Part of a small language model's weights: ALiBi.
Each number is 128 + 32 x the weight over its row's rms, rounded and kept within 0 to 255. Layers, rows and columns count from 0. The size above them is the row's rms in percent of the matrix's.

# layer 6 MLP down, 256x1024, rms 0.0658, rows 0-48, columns 384-447
size [101  98 110  96  99 100  98  97 105 105  98  97  99  97 101  94 101  96 101  99 105 107  99 103  98 100 100  98 101  99  99 103  98  97 104 104 102 100 101  98 103  94  96  99 101  93  93  92  96]
[[ 92  86 124 112 127 153 200 138 170 152 171 161 170 107 183 134 108 129 159  73 152 212  79 127 136 222 104  94  98  85 104 144 113 108 152 192  82 136 155 160  89 140 137 154 209 143 127 142 115 109 146 123 176 117 157 131 108 137 109 175 113 141 167 114]
 [136 145 155  87 111 150 105 179 193 142 128 134 110 217 136 167  59 144 172  40 156 154 122 160 103 117 115 160 118 165  89 110 121 110 112 134 135 123 150 120 214 130 129 172  74 148 194 164  96  60 109 106  93 104 151 143 119 180 131 127  84  87 141 140]
 [138  94 133 182 145  83 191 140 103 128 105  51  91 180 136 129 150 101  71 144 135 147 161 148 120 144 193 164 156 154 119 120 143 135 165 166 164 126 145 141  85 122 150 109 140 163 140 119 107 172 162 166 139  83 162 176  92 160 130  51 160 186 116 114]
 [226  70  68  52 122 110 166  66  78 114 112 108  49  26 147 129  58 104 128 134 134  99 146 120 156  62  77 110 133 131 160  67 109 152 123 131  73 167 113 105 143 143 102  68 179 166 115  91 139 148 176 130 151 162  90 139  70 143 143 164 115 137 159 151]
 [ 97 108 122 180  79 145 115 174 100 170 123 102 102  86 137 104  97  99 196 134  81 178 132 112 127 194  71  92 116 171 114 122 134  98 143 139  80 191  93 142  29  90  98 128 112 106 150 139  45 174 141 161 144  95 176 191 131 138  89 127  84 221 102 132]
 [128 129  89 156 143 187 160  94 138 127 153 105  84 128 149 130 111 184 133 182  28 147 154 129 103 133 106 101 154 149 137 129 152 146 137 145 109 159 151 135 126 130 117 134  94  97 127  83 179 130 136 132  81 136 140 111 133 102 194 101 169 180 116 103]
 [138 123  95 123 127 137 161 109  80  98 116 216 101 165 146 132 124  87 168 154 118 182 149 117 117 141 162 120 141 161 154 143  83 184 119  93 107 168  82  84 133 165 117 110 123 161  99 113  76 148 122 134 106  89 199 206  82 104 136 108 142  98 138 157]
 [114 161 140 117 103 103 151 145 119 135 169 133 135 205 140 121 113 131 115 114 140 154 139 143 139 172 115 109  95 173 121 164 124 123 107 123 154 178 118 152 105  94 179 144 148 132 108 147  96 173 130 117 163 119 146 121  38 118 148 144 101 159 142 143]
 [174 102 163 102 169 192 129 137 124 165 158 132 156 161 119 113 207  88 158 125 175 151 116 191 142 138  96 136 211 127 115 130 138  84 150 186 113 121  99 141 125 125 119 200 110 154 137 202 116 160  81 155 164 144 114 104 152 121 125 135 115 164 117 131]
 [ 60 134 146 112 138 149 167 127 118  93 102  82 101 114  93 100 118 152 182 143 154 149 139 126 135 101 150 169 118 126 113 136 152 108 164 159 147 148 115  84 174 132 165 131 171  89 169  93 127 165 144 145  78 147 128 171 151 148 142 137 143  54 138 126]
 [144 159 145 150 108 133 124 133 126 115 133 136 148 120 135  85 182  69 133 139 128 156 104 156 128 106 120 155 137 187 119 146 123 117 109 196 106 117  95  97 134 116  38 125 114 130 111 102 220 175  86 102 115  93 109 121 136 161 106 100  95 172 178 131]
 [165 171 133 115 157 144 155 152 154 128 125 137 125 121 157  98  56  42 132 129 100 144 134 122 120  78 136 125 134 141 120 142 161 131 196 153 192 155 145 161 112  98 134 175 170 158 122 140 144 193 123 115 117  97  36 176 126 137 107 194 160 119  76 160]
 [142 122 124  80  64 167  83 126 146 145 122  93 135 155 141  81 180 158 169 134 114 136 124 127 122 149 115 123 151 113 120 170 173 127 183  87 110  58 118 158  72  96 193 144 140  98 136  96 176  72 162 108 148 180 102 124 104  96 123  81  83  58 138 140]
 [148 150 153 155  59 113 115 204 120 169 162 158 119 143 145 106 119  91 132 177 111 129 110 186 146 135 106 120  82 150 108 129 154 129 171 166 121 130 150  99  94 155 103 140 190 148 125 102  88 171 145 133 113 153 156 162 165 109 159 162 110  76 141 124]
 [ 73  86 120 102 130  97 134 118 115 177  74 106 123 148 142  86 117 156 103 149 111 114 159  71 180  91  75 138 141 100 114 121 125  89 132 142 129 105 107 123 116 123 117 111 142 156 100 106  97 169 171 107 118 100 161 172  98 157  76 156 115 124 177 138]
 [150 166 127 167 108 172 167 127 115 134 125 112 111  33 123  83 154  94 162 132 155  87  71 155 165 157 129 132 117 133 151 140 130 119 116 111 102 106  93 118  80 122 160  96  33 166 151 143  43 174 154 112 146 107 160 142 109 190 122 109 166 157 160 129]
 [141  73 137  89  85 172 119 128 188 151 172  97 143 141 145 110  73 103 162 125  80 109 147 165  79  89 163 177 130 118 133  73 140 115  94 173 108 110 139 170 109 123  26 154 174  84 116 115 173 113  97 178 162 171 174 153 171 165 117 159 122 163 120 123]
 [136 166 118 120 104  94 139 159 183 121  68 107 122  96 151 101  85  99 162 163 126  99 150 183 135 128 142 151 183 116 162 132 152 137 144 117  99 149 121 144 119 199  24 134 230 118  78 123  76 140 149 117 106 121 123 142  62 128 142 138 158 177  92 145]
 [177 157 162  75  96 145 204 112 130 149  90 109 138 194  96  95 151 175 193 166 110 100 117 121 119 101  94 116 173 182 144 174 126 140 106 122 193 106 120 108 119 186 114  95 120 137 129 127  65 105 155  99  69 177 109 198  81 135  77 173 226 137  90 106]
 [161 114 135 137 125 114 194 133 154 136  89 124 115 100 140 172 126 145 196  97 148  52 107 118 167 123 148  96 139  93 130  64 125 148 124 124 123  24 139 102 167 131 101  90 111  96 109  92 133 132  75  86 162 151 104 129 110  89 114 166 140 114 133 163]
 [ 91  65 155 131  56  96 124 189 141 130 131 115 114 109  81 116 168 141 147 158 170 130 101  93  79 138 148 133  63  80 119 125 112  94 139 148 106 135 147 131 107 116 117 153 157 139 117  80 144 127 114 162 111 114 116 176  98 113 160 120  82 143 120 116]
 [164  75 149  65  74 204  92 113 139  87 186 162 156 116 131  98 107 106 170 159 111 136 115 136 118 139  84  97 149 153 106 109 139 100 159 135  85 139  77 138 128 168 101 122  65 150 174 126  98 149 185 122  97  81 143  89 176 156 128  96 121 206  96 135]
 [ 95 105 182 101 115 101 155 167 107 104 180 170 208 100 155 147 116 133 156 193 131 110 132 108 140 107 124 108 132  61 123 149 119 130  80 111 135 112 171 106 142 190 149 148 104 148 177 174  79 118 147 113 104 107 129 131 152 109 137 161 227 200 163 166]
 [207 158 122 120 107 147 103 123 227 124 113 132 153 129 168 119 105 142 138  69 189 154 126 146 106 111  89 153 167 190 165 104 141 156 149 164 123 139  80 106  82 147 167 121 140  72 146  64  92 126 120  66  57 150 199 157  96 157 127 108 205 157 106 130]
 [153  78 154  82 165 182 104 121 165 137 185  93 143 127 114 148  70  93 107 137 138 129  61  92 132 139 101 126  88 163 101  82 111 114 121 178 147 116 132 121  59  93 116 152 155  48 165 148 172 131  93 148 144 117 131 135 111  80 143  89 107 173 130 121]
 [125  67 147 103 127 148 128 161 183 141 182 162 124 136 124 159 172 101 118  81 141 153 117 113 118 134 188 135 143 134  86 103 132 124 125 112 162 114  87 135 105  96  62 119  90 157 131 127 136 116 154 134 105 151  85 113 120  94 139 113  84 119 128  75]
 [113 115 112  89 133 169 137 186  95 142 112 110  97 213 129 182  81 147  83 160 140 163 122 104 135  92  63 152  94 140 108 131 129 151 121 102 116 149 137 100  20 162  92 127 101 135 147 159 124 142 110 141 147 165 116 160 121 179 106 127 148  87 139 137]
 [ 84 126 107 136 152 140 118 112 128 160 127 159 153 143  95 102 154  74 135 178  94  88 127 126 103  92 193 158  96 136 128  61  82 167 132  99 145 108  99 114 148  97  94  89  68 162 121 148 147 116 136 103  88 119 112 182  91 162 199 150  87 107 109 139]
 [ 77  91 121 132 207 158 152  75 110 177 132  99  83 168 131 124 131 128 141 131 189 159 218 145 124 120  73 165 106 173 113 176 116 133 182 136 107 152 143 134 148 110 159 198  99  94 102  67  78 182 120  98 176  97 127 133  90 147 134 166 135 109 126 131]
 [199 141 131 107 137  81  87 121 155 159 163 157 116 155 125 130  98 116 154  88 126 183 156 133 142 161 154 125 151 101 182 106 101 150 143 151 120 112 141  67 151  92  83 133 136  61 127  94 136  97 193 136 148 125 138  54 134 162 164 143 121 192 126 146]
 [ 56  81 132 135 109 127 188 109 143 183 118 157 158  64 117 171  99 146 118 164 101 125  94 120 122  97 132 123 173  95 139 120 100 116 125 165 155 163 108 123 158  98 151  65 178  97  96 203 137 116 134 124 102  86  64 123  65 141 118 127  97 134 147 166]
 [137  65 181 165 104 158 164 111 148 190 148 118 192 148  82 147  95 154  95 131  86 118  98 158 124 162 155 123  77 132 110 136 113 108 108  60 104 235 146 126 151 131 174 120 142 138 152  66 118 108 108  99  87 128 124 115 129 182  37 139 172 149 108 136]
 [187 176 110 114 168 143  85 132 125 107 105 143 228 147  74 157 121  89 100 127 124 127 180 140 153 185 143 137  54 155 123 139  95 127 163 128 138 144  72 121 149 116 145  81 122 129 121 118 164 153 111 166  96 106  61 148 148 139 184 148 180 181 141 134]
 [110  63 113 156 145 134  98 133 147 152 104 149  80 140 152 165 122 111 146 130 117 108 110 130 129 114 135 134 163 157 127 120 139 124 134 112  92 148 116 158  48 154 117 118 219 139 137 132 146 120  86 121 171 164 139 103 140 124 137 116  88 118 143  82]
 [123 143 170 111  93 129 117 136 121 164 131 148 117 153  82 147 116 157 157  91 128  91  90 101 185 127  94 138 166 118 113 201 122 130  81 193 111 114 131 169 119 144 152  95 165 142 146 166 159  52 134 103 201 198 180 129  94 100  79 133 159 129  97 147]
 [147 106 149 102 103 160 169 144 177  90 153 125 107 117 124 141 122  95 101 173 163 142 157  98 125  86 156 134 110 241 132  99 114 105  96 145 150 150 125 132 113 152 155 155 133 162 135 112 171 182 175 107 155 116 130 115 145 139 125 128  90  67 151  63]
 [115  99 149 149 121  87 140 126 127  81  96  83 170  88 150 150 122 116 109 111 165 107 103 153 102 125  92 133 155 215 134 164  70 114 142  99 200  96 121 162 106 126 187  87   0 138 115 137  27 128  64 149  83  99 113 139 101 130 109 129 183 146  94 145]
 [169  56 168 119 112 144 140 126 109  93 133 131 104 146 110  84 124 146 143  94 120 156  95  80 113 134 185 140 148 206 101  92 166  99  36 152 139 180 145 114 221  93 143 147 137 179 167 120 127  71 117  94 153 144  96 150 120 150 173 119  38 105  71 117]
 [132 153 116  92 186 119 108  96  81 151 155 159 118  45  80 112 105 192 108  37 147 138 125 140 108 173 131 131 157 148 147 115 123 106  97 130 145 128  73 131  85 117 139 139  99 163 132 118  78 105 167 146 103 109 154 123 123 154  94 128  66 178 113 124]
 [123  46 149  52 138  98 165 117  65 158 142  87 149 126 147 122 134  82  77 133 127 202 107 157 137 109 150  26 214 141 133  96  99 108 110 122 161 142 137 136 124  95 146 109 173 113 134 125 178 157  84 144 136 128 119 146 123  88 183  35 134 131 131 135]
 [119 101 119 123 217  99  89 134 156  63 209 136 132 146 119  96 175  83 104 107 140 134 135 136  82 124 105 137 114 121 128 140 161 106 107 103 122 118  75 140 127 146  96 124 160 177 164 126 153 197 160  96 113 135  47 152 128 103 110  74 163 146 131 103]
 [152 102 161 190 121 139 166  93 141 143  83 103 116  73 118 146 147 119 142 107 155 210 111 139 141 118 169 122 114 120 150 100 173  98  88 154  98 100 104 109 115 128 133 147 112 175 178  83 105 119 148  88 120 188 135 144 146 126  79 119 113 135 116 110]
 [136 147 141  91  75 152 110 126 118 118  88 150 104  86 194 131 145 151 155 173 126  83 149 134 105 134  99 139 147 144 143  73 128 138 140 193  96 140 149 132 159 158 141  82  97  86 104 151 116 133 126 127 128 131  95  93 123 103 145  98 124 110  89 138]
 [ 86 120  84 107 146  60  96 135 142 165  81 149  84 116 147 130 143 122 149  63 147 115 147 135 173 119 164  41 125 189 112 145  98 100 188 155 130 130 129 156 138 144 141 141 168 130 123 171 130 140  95 137  62 182 119 167 136 106 117  99 119 196 225 136]
 [166 141 154  55 163 129  68 197 112 109 155 147 180 104 119 119 117  96 101  25 133  91 169  97 104 220 110 127 140 143 136 119 146 142 115 126 121 147 107 165 123 102 127 112 127  94 130  96 135 129 126 111 110 101 181 161  88 143 123 153 135 150 128 134]
 [163  71  97 128 185 132 186 137 104 113  98  68 101  95 129  47  90 107 153 127 107  98 153 122 126  92 138 122 181 141 160 158 114 144 151 159 161  97 133 149  83 127 179 127 213 120  55  66 114 149 130 125  98 121 113 134 110 101  87  53 188 106 102 135]
 [171 114 121 158 104 172 156 169 171 133 140 121 115 132 104 112  89 135 155 158 131 125 161 134 115 140 135 158 158 106  98 127 142  82 193 105 105  94 178 110 112 112 143 117 131 127 146 162 160 124 100 137  92 121 123 108 161 104 123  58 117 157 104 148]
 [127 147 120 194 148 192 137 106 116 121 136 129 155  53 150 117 142 233 129 192 147  81 107  50 103 108  80 159 137 177 114 193 146 171 105 107 160 192  87  81 158  89 130 135 123 143 163 170 168 140  81  90 137 140  80 123 104 101 128 137 189 107 180  96]
 [130  67  84 122 139 119 125  55 156 152 102 167 174 201 119 140 126 105 122 121 121 140  99 102 159 163 134 162 133  85 115 235 117 142 174 127 122 160 152 153 153 161 193  34 100 150 142 171 126 167  89 129  91 107 180 127 104  66  83 178 172 100 122 148]]